Part of a small language model's weights: capped logits.
Each number is 200 + 30 x the weight over its row's rms, rounded and kept within 0 to 999. Layers, rows and columns count from 0. The size before them is the row's rms in percent of the matrix's.

# q: layer 6 attention query, 128x128, rms 0.364, rows 0-31, columns 0-63
# k: layer 6 attention key, 128x128, rms 0.367, rows 0-31, columns 0-63
# v: layer 6 attention value, 128x128, rms 0.473, rows 0-20, columns 0-63
# o: layer 6 attention output (transposed), 128x128, rms 0.383, rows 0-19, columns 0-63
q0,072,254,210,156,193,153,242,196,214,144,215,230,174,234,197,181,162,240,243,184,183,206,229,177,198,164,267,224,220,196,188,174,233,163,174,145,152,182,196,236,182,209,209,177,193,138,195,191,189,170,196,189,200,185,199,152,204,208,134,261,187,237,201,189,178
k0,058,127,183,188,224,229,185,234,135,160,133,207,243,166,206,204,200,184,286,192,149,241,217,191,183,211,167,190,187,187,228,192,188,177,239,244,199,214,222,156,214,241,234,200,223,219,204,247,232,243,139,215,183,201,247,271,191,214,228,237,188,185,157,187,195
q1,054,236,221,180,201,211,193,153,249,203,225,183,200,178,230,169,207,171,215,189,223,182,227,190,204,182,216,203,250,177,194,192,217,199,188,232,194,267,176,216,198,185,207,174,257,221,175,212,200,227,173,212,209,184,237,176,252,176,144,202,190,203,217,264,256
k1,059,191,208,195,175,171,230,216,153,150,233,274,186,227,180,186,193,192,245,184,218,176,197,143,143,166,248,214,214,222,225,181,227,186,206,194,201,229,226,207,191,208,257,183,210,199,218,234,108,162,188,204,173,169,215,148,170,216,224,188,215,220,143,149,194
q2,048,256,177,167,220,165,214,167,237,198,195,170,181,181,198,137,166,194,227,185,175,183,239,226,227,155,237,211,198,169,213,193,199,205,163,206,170,245,185,254,191,206,233,182,199,198,230,173,189,192,184,193,215,188,195,143,201,206,146,256,235,205,191,194,200
k2,059,198,241,226,218,182,216,202,148,165,271,300,161,205,154,191,201,262,237,183,236,215,194,188,134,216,239,213,213,239,179,173,214,204,176,193,180,217,260,175,190,216,200,176,217,201,192,243,152,219,200,171,190,188,197,196,123,234,234,188,237,239,168,207,226
q3,076,83,185,184,195,240,157,174,237,252,181,123,260,155,201,176,210,148,162,222,197,216,181,179,226,209,172,216,233,180,210,204,177,211,219,272,237,212,219,191,216,208,194,186,214,259,198,189,195,247,198,214,220,193,204,239,198,186,206,188,220,151,210,229,194
k3,060,305,173,215,231,195,209,170,220,270,243,148,159,225,189,194,184,173,162,250,236,236,227,225,237,209,170,241,206,227,166,217,208,239,136,175,195,181,177,282,241,172,194,217,186,175,169,192,211,212,260,189,217,211,168,198,233,206,212,189,185,206,219,192,257
q4,067,121,207,239,214,265,153,177,212,255,224,155,253,191,211,184,249,159,145,210,223,231,183,204,219,229,171,222,192,150,221,205,207,217,209,216,239,205,244,190,179,174,190,237,223,231,185,220,209,254,204,185,207,178,211,202,192,196,246,166,210,155,183,236,188
k4,056,229,78,213,181,207,248,187,205,262,158,125,161,187,238,188,219,175,175,242,178,204,238,215,222,211,150,223,184,190,223,205,173,247,170,178,203,165,205,252,234,183,218,227,179,233,193,184,227,186,228,207,219,228,203,221,221,193,200,187,170,227,199,197,210
q5,071,263,197,177,182,202,224,239,136,166,219,254,148,262,182,230,205,264,240,217,212,190,186,167,189,184,214,207,174,236,173,197,228,204,156,140,184,175,171,180,174,192,197,171,239,133,200,236,184,156,198,204,186,201,213,197,223,206,177,204,186,239,207,183,206
k5,056,140,233,177,135,153,197,199,193,146,211,186,276,155,188,205,199,192,248,184,175,181,216,230,149,212,240,178,151,155,224,172,232,168,212,211,187,254,200,139,180,210,173,240,217,202,212,195,151,231,172,214,193,186,257,164,209,170,210,199,260,203,230,248,108
q6,057,202,204,190,134,164,238,180,269,116,225,227,202,178,187,223,154,270,244,211,212,195,206,237,209,187,189,156,185,228,212,183,212,180,202,187,130,212,196,180,200,226,160,169,204,138,189,195,218,188,215,187,200,196,200,148,182,230,190,227,203,267,186,206,174
k6,046,176,192,194,257,180,171,191,192,251,259,152,261,284,212,202,206,181,180,173,186,203,222,191,200,182,195,196,189,182,167,171,221,168,192,211,218,228,188,224,195,162,202,210,179,215,230,211,225,203,163,243,231,174,215,203,259,133,233,183,200,203,201,246,228
q7,087,122,230,213,205,172,168,172,256,226,178,141,249,122,195,180,230,149,181,221,206,196,210,183,190,209,178,218,260,137,236,243,188,214,184,271,216,207,203,231,197,216,153,223,148,265,183,188,187,243,170,203,202,212,163,206,226,210,217,222,213,181,214,216,175
k7,066,240,113,239,227,218,177,135,210,271,199,217,176,159,225,233,197,171,135,203,145,220,214,252,246,192,152,216,203,226,182,199,152,234,194,181,216,161,186,239,232,170,207,214,208,210,189,208,244,198,238,200,276,187,149,145,223,192,188,174,180,219,185,189,238
q8,076,149,169,217,194,121,180,153,283,206,153,167,244,127,195,155,202,220,150,186,220,155,185,228,167,201,169,193,243,191,181,213,206,234,206,242,182,207,189,237,167,238,166,218,176,230,146,146,213,230,180,231,179,189,174,156,227,198,225,188,211,177,213,228,163
k8,066,238,194,210,194,135,199,161,186,263,159,156,141,183,182,158,220,158,172,243,158,188,206,188,220,232,108,205,259,162,196,217,197,190,196,206,256,202,173,254,226,154,234,201,172,276,227,198,266,169,193,205,201,213,168,184,190,154,231,175,222,230,258,186,227
q9,058,153,232,180,195,182,199,165,226,288,140,137,278,169,217,165,242,159,179,234,202,220,191,172,185,234,159,221,192,144,198,208,182,217,235,259,266,238,229,239,182,185,193,243,166,231,162,179,190,200,160,253,214,235,219,182,201,226,230,191,211,159,208,211,178
k9,057,209,108,244,168,162,175,142,173,187,187,174,207,160,212,226,166,208,129,164,210,145,225,214,184,206,216,247,206,155,183,208,242,216,130,173,179,194,193,197,209,202,222,201,193,187,160,169,230,213,214,205,177,192,165,158,208,178,166,198,226,234,199,199,218
q10,085,174,230,231,197,130,187,170,286,295,222,189,284,191,201,186,186,222,136,207,214,228,198,221,198,198,140,235,174,158,195,223,230,270,215,243,199,210,201,228,220,169,193,236,173,184,181,203,178,218,182,219,212,188,218,177,235,201,233,164,227,143,218,208,215
k10,066,214,185,209,173,193,198,198,174,203,193,123,101,189,212,149,227,222,237,190,176,203,267,247,163,230,181,251,222,162,211,225,187,175,181,179,191,246,183,270,197,190,218,185,193,252,172,202,279,192,192,226,204,195,199,173,216,183,218,178,278,268,236,182,179
q11,074,231,216,215,184,313,228,238,155,160,199,190,157,225,235,204,201,219,243,175,197,237,191,211,219,170,229,194,182,193,244,197,192,154,193,193,200,204,232,139,218,164,171,225,214,190,221,260,184,202,241,163,232,218,205,280,208,188,174,249,125,227,178,194,227
k11,063,164,216,152,236,177,200,255,191,104,211,133,195,212,217,232,203,220,238,189,227,193,237,167,180,215,280,167,179,191,232,161,259,193,202,197,159,174,191,181,183,222,205,201,206,182,199,179,205,217,211,190,153,179,246,252,246,236,179,187,208,211,172,198,197
q12,077,201,268,226,150,201,188,117,250,245,97,159,201,183,225,169,173,198,215,170,238,164,221,188,166,190,210,222,197,174,207,242,200,196,193,222,197,169,204,200,191,191,169,210,195,231,162,187,230,198,179,184,208,227,204,179,185,223,180,220,206,204,182,225,157
k12,075,189,211,200,104,205,174,233,194,164,234,203,193,180,185,213,157,193,189,213,254,160,212,226,131,261,235,151,184,245,219,199,205,184,202,226,187,194,230,191,231,190,195,136,180,221,238,197,195,149,212,162,173,194,235,203,191,230,193,203,194,152,214,204,195
q13,101,255,184,248,199,304,238,243,149,158,202,186,173,242,221,216,190,195,238,185,200,185,206,197,201,183,252,183,222,211,186,213,164,120,201,179,205,219,216,168,209,211,187,185,250,201,222,238,204,185,217,202,196,193,167,226,191,196,157,295,130,243,227,172,235
k13,089,208,139,140,223,197,246,221,153,152,186,179,124,175,217,155,219,218,236,168,203,145,203,239,157,188,261,182,184,165,258,222,187,159,175,203,192,194,219,208,183,208,224,175,216,187,193,211,220,208,209,170,192,188,188,286,189,239,168,188,201,224,164,203,184
q14,094,127,151,205,205,237,204,194,159,115,179,126,149,165,233,217,212,252,220,162,229,187,218,205,188,188,224,173,239,246,220,202,206,181,223,221,169,199,195,143,173,245,254,196,221,212,135,202,252,215,194,233,147,196,166,204,225,225,142,189,170,234,228,176,161
k14,088,183,141,194,277,263,199,290,199,67,209,176,192,194,172,198,224,249,262,176,200,193,231,216,192,220,238,201,256,219,211,197,175,215,175,231,188,191,190,213,149,267,196,208,244,178,176,198,214,213,244,221,168,173,210,179,184,182,179,208,208,223,167,192,155
q15,115,207,130,164,235,212,196,168,132,169,244,180,148,193,189,176,229,146,232,248,155,256,203,153,250,211,182,187,157,211,193,186,205,193,193,177,239,196,186,173,222,177,209,185,170,209,236,235,213,185,187,170,209,192,181,193,172,239,213,180,206,184,186,227,176
k15,101,141,183,145,183,246,254,203,178,172,175,208,193,174,170,237,203,227,222,185,216,189,159,126,198,215,207,153,177,258,200,155,222,216,204,213,191,138,224,169,195,199,254,243,183,183,196,245,188,144,231,150,180,206,206,187,205,256,189,159,146,187,215,206,197
q16,105,174,228,246,189,225,223,161,195,163,197,213,186,205,191,256,201,201,251,220,170,226,209,190,255,164,228,203,124,217,256,215,221,173,245,167,152,211,165,181,244,235,203,226,239,155,238,190,208,228,155,158,231,205,162,178,205,216,185,229,208,139,234,227,208
k16,124,159,276,202,169,235,217,211,194,100,201,225,188,178,228,253,179,164,213,197,162,217,210,196,210,136,236,174,153,170,266,236,223,151,229,203,134,221,195,196,198,267,206,216,225,178,226,179,192,219,173,208,232,197,192,212,185,180,171,225,159,223,221,213,191
q17,104,211,197,158,216,211,143,208,159,222,217,224,169,138,164,138,230,193,253,164,227,207,220,194,208,207,204,223,231,225,200,193,219,257,167,203,250,234,201,188,206,142,155,148,188,210,257,223,205,191,186,127,127,216,171,168,218,213,219,186,216,167,174,177,207
k17,095,170,180,151,223,209,186,190,214,230,244,204,188,132,191,206,225,182,262,237,229,224,221,169,219,210,204,213,174,208,194,199,232,241,182,211,235,262,232,128,209,160,205,185,253,191,249,221,169,237,198,128,171,198,235,218,198,187,189,194,188,169,210,220,188
q18,114,262,187,215,201,158,253,131,238,233,237,242,214,184,203,151,190,146,140,244,153,198,172,186,214,190,158,207,151,223,124,206,187,210,258,196,242,219,189,232,214,166,209,181,222,176,213,212,181,214,209,228,205,189,107,163,213,215,241,196,197,186,183,225,192
k18,088,235,174,214,227,137,194,221,205,238,218,203,219,188,211,197,193,204,185,234,219,192,207,172,242,161,198,186,169,232,130,214,186,197,171,173,222,183,208,254,220,156,217,184,208,217,213,200,234,209,193,211,188,192,130,259,235,181,272,246,205,183,193,243,181
q19,120,186,235,121,173,171,154,160,166,210,242,229,250,187,216,188,168,225,165,176,186,200,195,212,192,153,239,176,158,193,184,202,188,184,262,199,157,186,244,185,260,219,148,188,195,166,233,210,168,180,175,230,249,207,193,195,181,223,151,214,213,190,224,207,183
k19,131,184,225,199,169,253,167,169,205,199,244,227,238,194,204,160,165,217,203,169,175,190,208,191,183,135,249,204,168,207,196,221,171,196,245,166,155,214,253,191,260,222,152,204,215,190,224,212,147,168,167,234,232,204,186,192,135,226,158,239,148,186,216,179,203
q20,103,207,135,176,229,194,229,150,171,181,157,230,196,219,177,188,216,240,161,179,203,164,227,217,175,226,217,207,182,113,199,222,189,200,209,160,133,194,193,193,265,218,173,199,225,238,151,205,175,163,175,177,235,208,239,200,168,192,239,205,163,207,230,211,215
k20,107,212,91,156,235,177,213,186,162,171,139,236,159,187,156,199,220,208,211,196,196,188,234,203,181,225,187,170,156,127,217,217,178,228,155,197,161,176,201,187,218,210,216,207,199,216,170,232,194,206,148,170,247,220,242,240,212,177,229,177,227,198,213,201,190
q21,114,203,163,139,167,147,227,156,135,242,213,121,246,213,172,196,204,243,163,230,275,183,171,187,205,202,196,212,211,252,216,187,201,170,189,168,171,187,164,228,181,197,253,225,170,246,174,220,215,195,215,235,221,193,209,197,172,282,228,194,209,251,246,194,222
k21,115,167,156,172,180,140,227,136,170,238,186,136,226,179,168,242,196,226,192,197,255,141,190,212,195,202,210,188,220,244,231,209,189,174,209,193,155,180,149,219,183,160,254,245,216,267,175,177,232,192,238,194,232,246,209,195,184,247,228,195,213,244,264,208,209
q22,091,218,198,173,274,225,186,183,178,237,209,196,141,182,188,252,180,206,169,239,174,242,178,203,216,190,198,165,227,248,234,223,235,233,242,253,170,181,225,191,238,227,205,240,196,204,199,175,178,227,217,194,156,180,183,177,143,178,200,151,150,209,153,193,199
k22,093,178,147,179,282,145,166,231,212,166,241,215,179,197,215,222,153,173,167,216,169,229,188,199,199,152,174,176,189,258,250,201,220,189,247,207,191,156,257,218,258,235,216,249,204,177,206,160,170,228,168,193,184,180,191,186,215,174,188,144,178,220,154,181,214
q23,112,199,220,197,184,315,233,243,148,211,112,221,199,211,174,197,203,248,157,218,201,208,187,195,204,138,189,215,277,178,202,259,187,232,182,210,188,205,155,157,195,218,182,184,210,223,167,201,236,228,240,179,160,241,159,173,232,148,214,260,165,202,182,211,242
k23,115,204,294,182,196,260,201,195,147,241,147,234,239,232,178,190,187,232,166,180,198,191,189,204,204,171,208,190,221,166,225,251,212,196,193,212,213,203,179,171,199,186,133,206,231,219,189,187,217,216,226,192,159,227,151,169,237,144,233,222,189,196,187,166,292
q24,111,184,218,176,233,238,172,238,192,160,180,217,219,266,216,169,171,210,210,182,146,226,225,253,174,239,218,244,224,210,174,197,161,209,215,264,249,181,157,256,171,200,177,156,189,248,165,207,211,208,199,209,212,168,214,192,208,233,188,163,263,208,157,212,182
k24,100,213,220,179,234,223,191,188,215,190,222,239,203,204,197,110,187,207,211,169,142,213,229,210,190,205,232,192,256,236,186,188,194,194,217,248,200,175,166,257,151,176,158,148,211,219,179,233,190,197,239,218,214,188,191,191,201,235,173,157,261,214,142,213,183
q25,102,222,192,203,178,227,204,202,286,250,238,173,269,205,178,197,192,194,147,117,181,160,271,221,166,214,203,200,204,193,202,227,176,210,260,189,176,231,159,229,194,220,245,178,200,211,208,195,239,180,203,239,205,184,216,204,176,210,173,211,241,184,215,187,169
k25,112,193,204,192,283,157,232,185,272,203,186,185,252,196,238,235,173,162,180,117,157,179,184,201,170,204,202,227,205,218,202,221,210,214,261,206,182,202,185,221,196,218,247,222,223,195,204,202,253,220,201,204,195,182,180,256,210,191,174,219,206,181,200,243,194
q26,102,195,214,270,212,228,287,249,238,195,196,190,191,243,176,186,217,249,188,194,223,169,191,184,180,172,228,180,214,201,230,218,241,234,222,147,200,178,203,167,232,179,218,220,220,195,241,183,223,182,215,203,160,225,224,192,253,235,224,199,252,163,173,222,243
k26,120,206,183,264,240,172,316,224,256,196,213,205,220,249,165,156,233,207,173,216,230,184,189,151,193,184,218,194,211,194,195,211,232,265,195,195,234,188,190,165,237,167,223,182,198,188,215,199,216,158,199,225,148,224,202,156,234,240,240,214,226,156,194,210,226
q27,106,194,228,172,173,190,177,169,163,182,173,205,159,216,172,204,207,194,211,171,141,204,200,286,196,249,208,217,240,185,203,204,163,205,176,197,187,254,165,228,198,236,225,172,198,243,188,233,228,217,174,226,184,173,169,190,185,213,208,177,207,209,187,159,160
k27,102,183,189,233,165,190,157,177,134,166,206,209,154,216,180,190,175,212,266,168,142,198,265,251,179,237,228,190,228,199,206,219,155,209,132,216,178,238,185,256,230,243,202,197,172,214,166,236,221,224,176,197,162,231,198,227,159,194,204,210,245,158,187,148,164
q28,116,218,208,152,240,113,185,137,204,200,193,202,221,198,183,187,197,173,171,206,239,204,185,195,193,235,205,213,250,221,201,196,206,217,202,267,263,208,183,171,219,173,178,158,140,180,217,201,184,222,238,142,210,200,243,184,187,181,152,165,169,171,189,209,211
k28,105,192,228,208,198,147,189,170,159,195,196,201,252,227,182,206,187,214,161,192,223,182,188,177,181,243,209,194,283,250,178,199,168,239,203,214,266,161,186,205,213,165,164,174,165,199,224,231,175,171,238,167,200,217,255,210,181,228,169,183,200,172,187,187,192
q29,102,217,210,160,169,272,191,191,272,180,222,267,159,230,189,238,149,210,208,229,172,243,193,259,193,165,178,198,195,178,203,199,191,182,182,209,154,231,226,253,180,226,148,242,181,210,210,174,136,252,247,187,272,273,182,231,205,188,212,226,208,208,200,177,209
k29,107,210,166,204,234,262,194,202,282,203,223,256,188,215,195,212,176,155,178,241,173,265,186,235,203,211,166,215,177,203,167,167,196,205,173,199,192,234,211,241,186,225,234,210,182,180,181,204,125,251,209,210,256,233,198,177,207,150,189,169,229,169,213,178,228
q30,101,166,272,217,139,185,162,198,202,204,150,218,166,197,199,165,178,166,159,239,202,204,183,232,178,204,207,249,227,193,249,202,189,248,267,184,170,242,235,215,240,186,239,204,136,241,239,185,149,180,184,204,209,190,213,159,167,158,182,241,166,151,216,167,212
k30,116,186,271,231,115,201,130,173,215,250,126,217,157,211,175,178,189,206,172,236,183,206,167,221,226,165,227,232,171,188,222,176,192,217,258,199,168,240,233,205,267,181,181,199,187,179,198,177,135,189,157,212,222,192,198,166,194,168,195,221,137,121,204,169,181
q31,102,240,217,239,184,169,216,182,255,230,217,184,194,242,255,168,177,203,189,190,172,184,182,175,171,185,188,225,176,155,182,213,201,185,169,150,185,226,228,157,220,208,127,214,188,203,226,184,185,192,184,261,190,201,164,153,220,207,186,176,188,175,143,206,201
k31,129,231,235,203,175,231,205,203,215,214,190,175,169,204,309,190,162,214,206,178,171,218,212,226,183,163,203,229,189,140,210,206,201,164,179,161,170,250,236,171,190,180,162,197,213,225,235,199,215,212,191,243,202,187,197,208,251,194,143,225,237,207,152,218,182
v0,097,250,227,210,170,242,204,192,210,235,171,214,133,254,164,127,178,236,217,275,173,177,122,173,238,159,198,235,204,193,220,191,211,185,169,206,242,216,191,179,187,210,210,151,181,236,185,216,197,224,206,253,189,199,185,219,199,173,232,207,231,217,219,152,183
o0,100,211,185,168,144,260,234,133,176,255,170,184,179,184,222,153,219,166,195,225,195,199,144,169,217,225,167,197,189,124,161,167,194,179,215,140,177,241,170,245,166,147,192,185,195,237,211,258,205,204,195,233,223,203,184,260,182,255,241,207,189,208,201,233,206
v1,106,188,194,208,160,216,261,187,248,194,195,274,227,208,169,228,156,234,206,197,204,202,164,183,174,211,178,179,234,184,234,240,175,195,195,203,190,171,187,252,209,172,245,195,197,153,215,247,202,216,230,217,213,248,164,135,228,241,227,218,232,141,220,181,203
o1,107,169,186,200,142,222,222,234,246,171,238,186,165,219,191,225,170,207,189,182,194,200,166,228,239,194,211,194,176,201,193,180,133,161,188,217,224,229,235,242,170,221,184,191,210,139,241,173,178,264,263,168,236,183,170,184,169,210,232,238,203,156,216,202,236
v2,101,137,217,176,200,191,181,178,112,230,168,128,227,237,208,220,205,234,240,192,175,236,182,165,210,204,146,242,173,197,209,214,188,206,197,175,186,228,221,208,186,165,222,161,193,223,181,230,204,189,194,232,183,216,192,169,253,248,224,177,136,239,179,232,204
o2,093,156,229,214,139,169,180,145,169,235,154,214,222,207,193,241,220,181,287,162,155,188,188,251,177,233,207,182,168,152,209,214,208,183,188,176,156,182,243,224,182,225,196,169,207,202,154,199,136,234,214,199,229,217,242,183,216,287,194,170,167,157,178,207,183
v3,102,273,183,204,226,220,196,207,190,187,212,214,280,159,209,160,182,216,171,167,140,228,170,208,215,214,218,203,224,209,178,197,224,185,198,220,196,249,182,207,165,166,244,219,225,192,189,244,175,265,239,230,211,224,149,129,216,292,169,218,196,236,186,199,170
o3,099,165,193,242,243,242,125,191,189,224,198,195,195,223,206,194,177,200,187,212,202,214,178,208,241,215,230,188,241,256,187,205,221,193,210,247,186,182,209,205,187,206,233,223,213,196,215,208,219,200,231,235,232,137,216,257,216,246,227,229,206,163,188,240,193
v4,105,180,198,194,166,252,207,246,201,192,142,253,166,217,217,194,155,176,223,248,162,222,189,203,203,195,156,213,211,210,205,186,252,231,229,162,228,226,182,203,173,187,211,172,208,188,190,269,206,194,176,212,201,161,190,174,179,155,133,174,226,233,133,243,183
o4,091,174,217,213,128,200,253,202,192,227,142,247,191,194,229,157,199,207,258,246,184,195,217,219,205,181,144,187,226,162,214,197,226,224,219,182,192,194,186,225,164,198,215,200,207,159,181,179,230,209,227,205,193,192,121,218,189,225,165,133,230,228,207,216,176
v5,101,210,240,211,251,223,170,191,180,234,216,203,212,215,187,240,204,237,220,234,152,184,222,219,163,171,219,224,229,223,174,227,198,163,214,236,137,248,231,169,165,188,237,216,142,163,161,177,197,194,233,205,214,236,194,204,224,224,201,230,216,208,190,188,201
o5,092,189,217,208,247,189,123,156,217,225,244,162,199,229,200,155,162,174,243,220,178,203,191,231,204,188,152,209,202,178,175,194,233,179,215,229,176,169,214,225,177,182,232,218,227,182,164,229,198,231,204,228,227,172,221,164,166,217,254,164,224,217,217,189,234
v6,108,211,247,183,200,225,263,241,180,244,160,199,206,197,206,184,222,236,222,216,173,189,197,196,220,190,174,174,193,157,171,155,209,164,195,186,213,207,136,152,152,232,178,169,195,189,176,277,222,168,225,159,186,176,165,157,183,219,203,207,188,220,188,230,160
o6,104,214,259,137,200,193,226,179,176,240,210,185,167,228,208,211,219,219,191,206,151,220,204,229,249,160,191,159,177,134,157,176,205,226,218,221,213,231,175,171,227,234,212,197,207,152,233,207,221,185,213,212,199,218,201,192,174,223,193,157,216,161,187,277,213
v7,097,195,173,196,215,200,182,243,180,162,228,220,183,243,191,228,206,193,192,189,189,208,234,173,177,216,248,181,196,199,185,202,196,221,182,202,163,206,195,231,171,148,232,223,157,212,199,216,208,223,148,154,228,237,203,184,229,199,210,193,190,194,198,235,171
o7,096,182,192,206,178,249,184,232,164,162,290,210,217,169,192,209,243,194,211,204,225,159,239,208,184,234,209,196,213,170,227,236,212,216,241,176,155,188,221,218,201,183,199,212,178,225,184,186,207,232,216,192,195,158,222,189,219,177,238,166,263,233,206,209,151
v8,107,168,216,171,179,233,203,226,180,261,199,213,191,154,203,198,205,220,195,178,214,202,249,203,205,200,245,220,194,163,210,166,188,189,174,172,165,181,174,167,202,216,237,165,173,202,186,172,249,201,217,235,191,173,156,212,173,251,215,204,222,167,252,197,219
o8,094,200,266,265,243,199,195,193,128,195,188,241,192,222,225,208,167,256,202,197,192,221,235,258,225,188,233,150,208,177,168,203,143,168,168,212,213,222,139,166,222,225,231,210,204,207,182,206,284,207,173,234,183,167,182,159,172,208,198,237,170,224,199,169,175
v9,106,164,184,199,176,165,219,209,167,213,159,162,229,199,189,154,164,213,241,212,156,162,192,181,204,202,234,206,124,155,221,188,217,233,191,218,200,239,180,211,174,152,190,192,178,206,186,127,218,187,159,242,224,181,196,129,225,174,162,212,203,211,220,254,240
o9,095,175,219,159,150,207,218,182,183,140,182,244,204,180,179,189,162,197,184,231,199,197,197,178,199,137,256,218,118,194,179,210,228,169,207,208,197,187,222,188,154,208,196,187,276,196,211,143,187,215,228,188,219,141,190,130,213,247,156,158,173,208,227,238,228
v10,100,227,246,227,181,218,150,190,231,214,197,211,181,211,211,213,193,227,182,212,137,151,191,163,231,236,206,180,115,186,202,161,201,175,185,208,215,201,225,239,194,167,183,243,146,157,168,251,246,175,234,208,189,210,264,146,155,234,219,239,246,166,203,165,214
o10,095,211,179,233,203,189,184,151,176,250,210,233,203,197,165,176,233,196,198,241,186,151,266,251,182,249,216,200,153,179,209,205,218,198,215,222,224,188,229,190,250,211,215,201,197,168,175,219,237,180,236,181,219,204,189,193,189,229,195,217,181,204,171,204,236
v11,095,252,271,186,231,175,205,222,196,192,171,221,219,217,230,169,252,190,276,220,192,246,193,183,192,206,188,210,195,214,201,213,188,256,174,247,202,174,194,155,183,228,189,188,217,185,206,266,134,160,210,164,190,186,176,156,169,237,191,238,211,189,230,187,203
o11,089,204,232,225,224,212,198,149,207,214,153,216,206,192,187,202,249,169,194,245,213,229,181,227,276,230,169,189,167,236,209,217,195,202,160,196,207,224,210,209,231,232,211,178,262,196,185,227,182,174,186,170,194,204,206,170,173,234,184,223,167,183,227,149,174
v12,108,164,164,180,204,163,211,248,182,178,213,167,141,223,230,171,224,179,200,179,242,197,201,236,243,188,216,211,124,164,213,164,180,228,183,210,210,161,224,180,240,220,159,202,204,209,154,198,222,143,180,235,181,178,228,168,197,140,184,241,212,190,250,246,219
o12,109,230,203,234,262,273,260,203,249,156,187,223,180,229,173,193,210,208,212,191,204,207,197,215,180,170,188,164,212,126,194,201,184,177,197,164,180,247,214,141,204,202,170,187,265,194,163,200,268,184,175,230,170,154,198,146,238,208,171,228,212,177,184,178,192
v13,096,181,236,232,213,154,227,210,153,209,208,221,204,154,180,198,224,195,163,187,164,203,209,196,237,182,241,216,165,215,230,192,180,146,205,170,228,241,154,168,203,229,199,202,168,240,176,237,265,161,204,220,146,214,205,257,137,194,231,163,185,213,234,198,179
o13,096,192,223,207,219,195,158,186,223,156,220,195,186,227,210,192,246,199,214,217,219,245,215,199,228,252,252,159,251,163,200,188,191,211,200,203,178,171,232,161,230,212,154,190,152,194,198,182,216,226,143,219,213,195,228,236,167,216,228,187,233,216,211,213,195
v14,105,229,231,199,202,211,149,216,169,194,174,194,213,234,204,223,228,182,243,215,203,190,173,181,194,183,215,194,235,227,222,243,181,241,197,224,212,194,167,188,153,218,189,208,230,233,223,181,200,217,185,181,208,208,192,246,178,170,175,188,174,241,151,172,205
o14,095,153,240,125,227,152,191,162,186,175,175,150,228,185,155,206,189,149,204,217,213,181,189,183,207,232,203,231,230,256,242,167,209,217,219,174,225,195,198,215,184,191,135,206,189,233,204,225,198,137,189,166,227,199,156,220,233,199,202,163,178,195,174,135,201
v15,099,169,175,140,214,190,182,176,226,162,202,247,227,153,188,178,155,193,171,230,195,220,246,251,213,217,226,179,189,198,167,256,245,167,219,213,177,225,163,197,235,194,229,248,106,213,228,180,237,194,209,214,174,239,184,214,186,247,253,204,257,197,235,244,192
o15,096,195,165,207,208,210,124,252,240,133,227,288,218,225,188,253,228,232,173,198,210,185,224,181,198,211,208,237,172,175,251,214,173,198,204,179,222,187,175,197,226,229,237,198,198,213,221,214,259,218,216,209,275,192,207,216,151,199,207,225,218,191,166,194,191
v16,106,186,210,186,237,188,232,214,202,220,146,182,138,213,162,195,236,196,197,259,212,215,255,197,183,169,190,200,189,238,203,152,210,226,204,187,204,210,212,185,150,244,114,162,244,181,205,176,145,217,172,211,177,136,230,262,138,133,229,195,200,204,182,236,179
o16,097,201,167,211,176,159,254,201,198,220,220,238,175,224,174,134,226,181,184,231,179,235,168,198,223,205,211,233,200,206,163,191,188,223,197,181,239,165,166,165,162,152,211,179,177,274,153,186,173,199,179,232,155,132,235,191,165,171,204,204,183,220,162,241,181
v17,099,223,231,265,196,182,270,212,246,177,197,263,185,211,238,199,173,184,181,187,229,178,210,209,246,220,160,164,114,231,205,241,226,163,237,200,235,200,180,221,173,232,192,145,194,201,212,247,209,161,206,164,184,174,178,160,171,210,209,221,182,142,209,208,184
o17,092,237,168,222,191,220,213,214,181,206,191,210,157,251,195,195,228,138,177,199,230,189,227,219,259,193,180,159,162,237,194,262,205,242,254,189,235,183,182,181,264,159,216,154,198,193,207,190,197,139,249,181,186,231,205,201,211,225,266,173,219,158,195,241,203
v18,100,227,161,158,214,166,170,249,176,216,194,143,190,221,275,182,191,204,151,190,225,175,198,284,176,197,252,187,167,172,192,212,215,203,165,217,183,206,199,205,199,200,226,192,189,190,178,167,172,192,273,208,210,205,204,162,218,175,142,195,146,233,140,201,247
o18,101,197,209,234,161,224,149,208,200,165,189,177,175,264,195,192,156,218,188,224,192,183,173,215,191,131,214,203,147,216,189,174,215,143,248,229,186,221,236,149,196,198,177,260,255,221,165,166,203,237,185,263,203,171,211,247,195,193,161,212,183,225,196,203,201
v19,099,184,172,137,243,192,198,171,184,215,255,131,187,241,192,191,203,211,187,175,172,192,202,210,176,167,170,201,211,231,187,229,175,232,168,187,168,156,232,179,217,221,166,229,182,204,174,169,223,130,210,195,191,219,261,259,163,235,200,175,95,223,204,151,215
o19,090,140,148,215,187,200,145,175,195,175,243,140,183,196,197,214,224,244,227,181,207,248,215,175,238,219,197,196,171,175,186,213,223,229,201,148,227,207,221,137,244,197,168,210,185,210,201,151,208,164,184,223,199,209,261,228,188,149,199,197,190,223,189,197,151
v20,102,178,205,242,263,176,199,216,187,175,202,225,202,209,232,193,225,169,211,188,134,185,212,163,196,197,207,228,206,194,217,225,278,203,228,199,216,229,211,198,229,238,213,207,192,182,224,217,120,161,167,190,188,141,246,188,177,209,241,176,135,198,177,226,178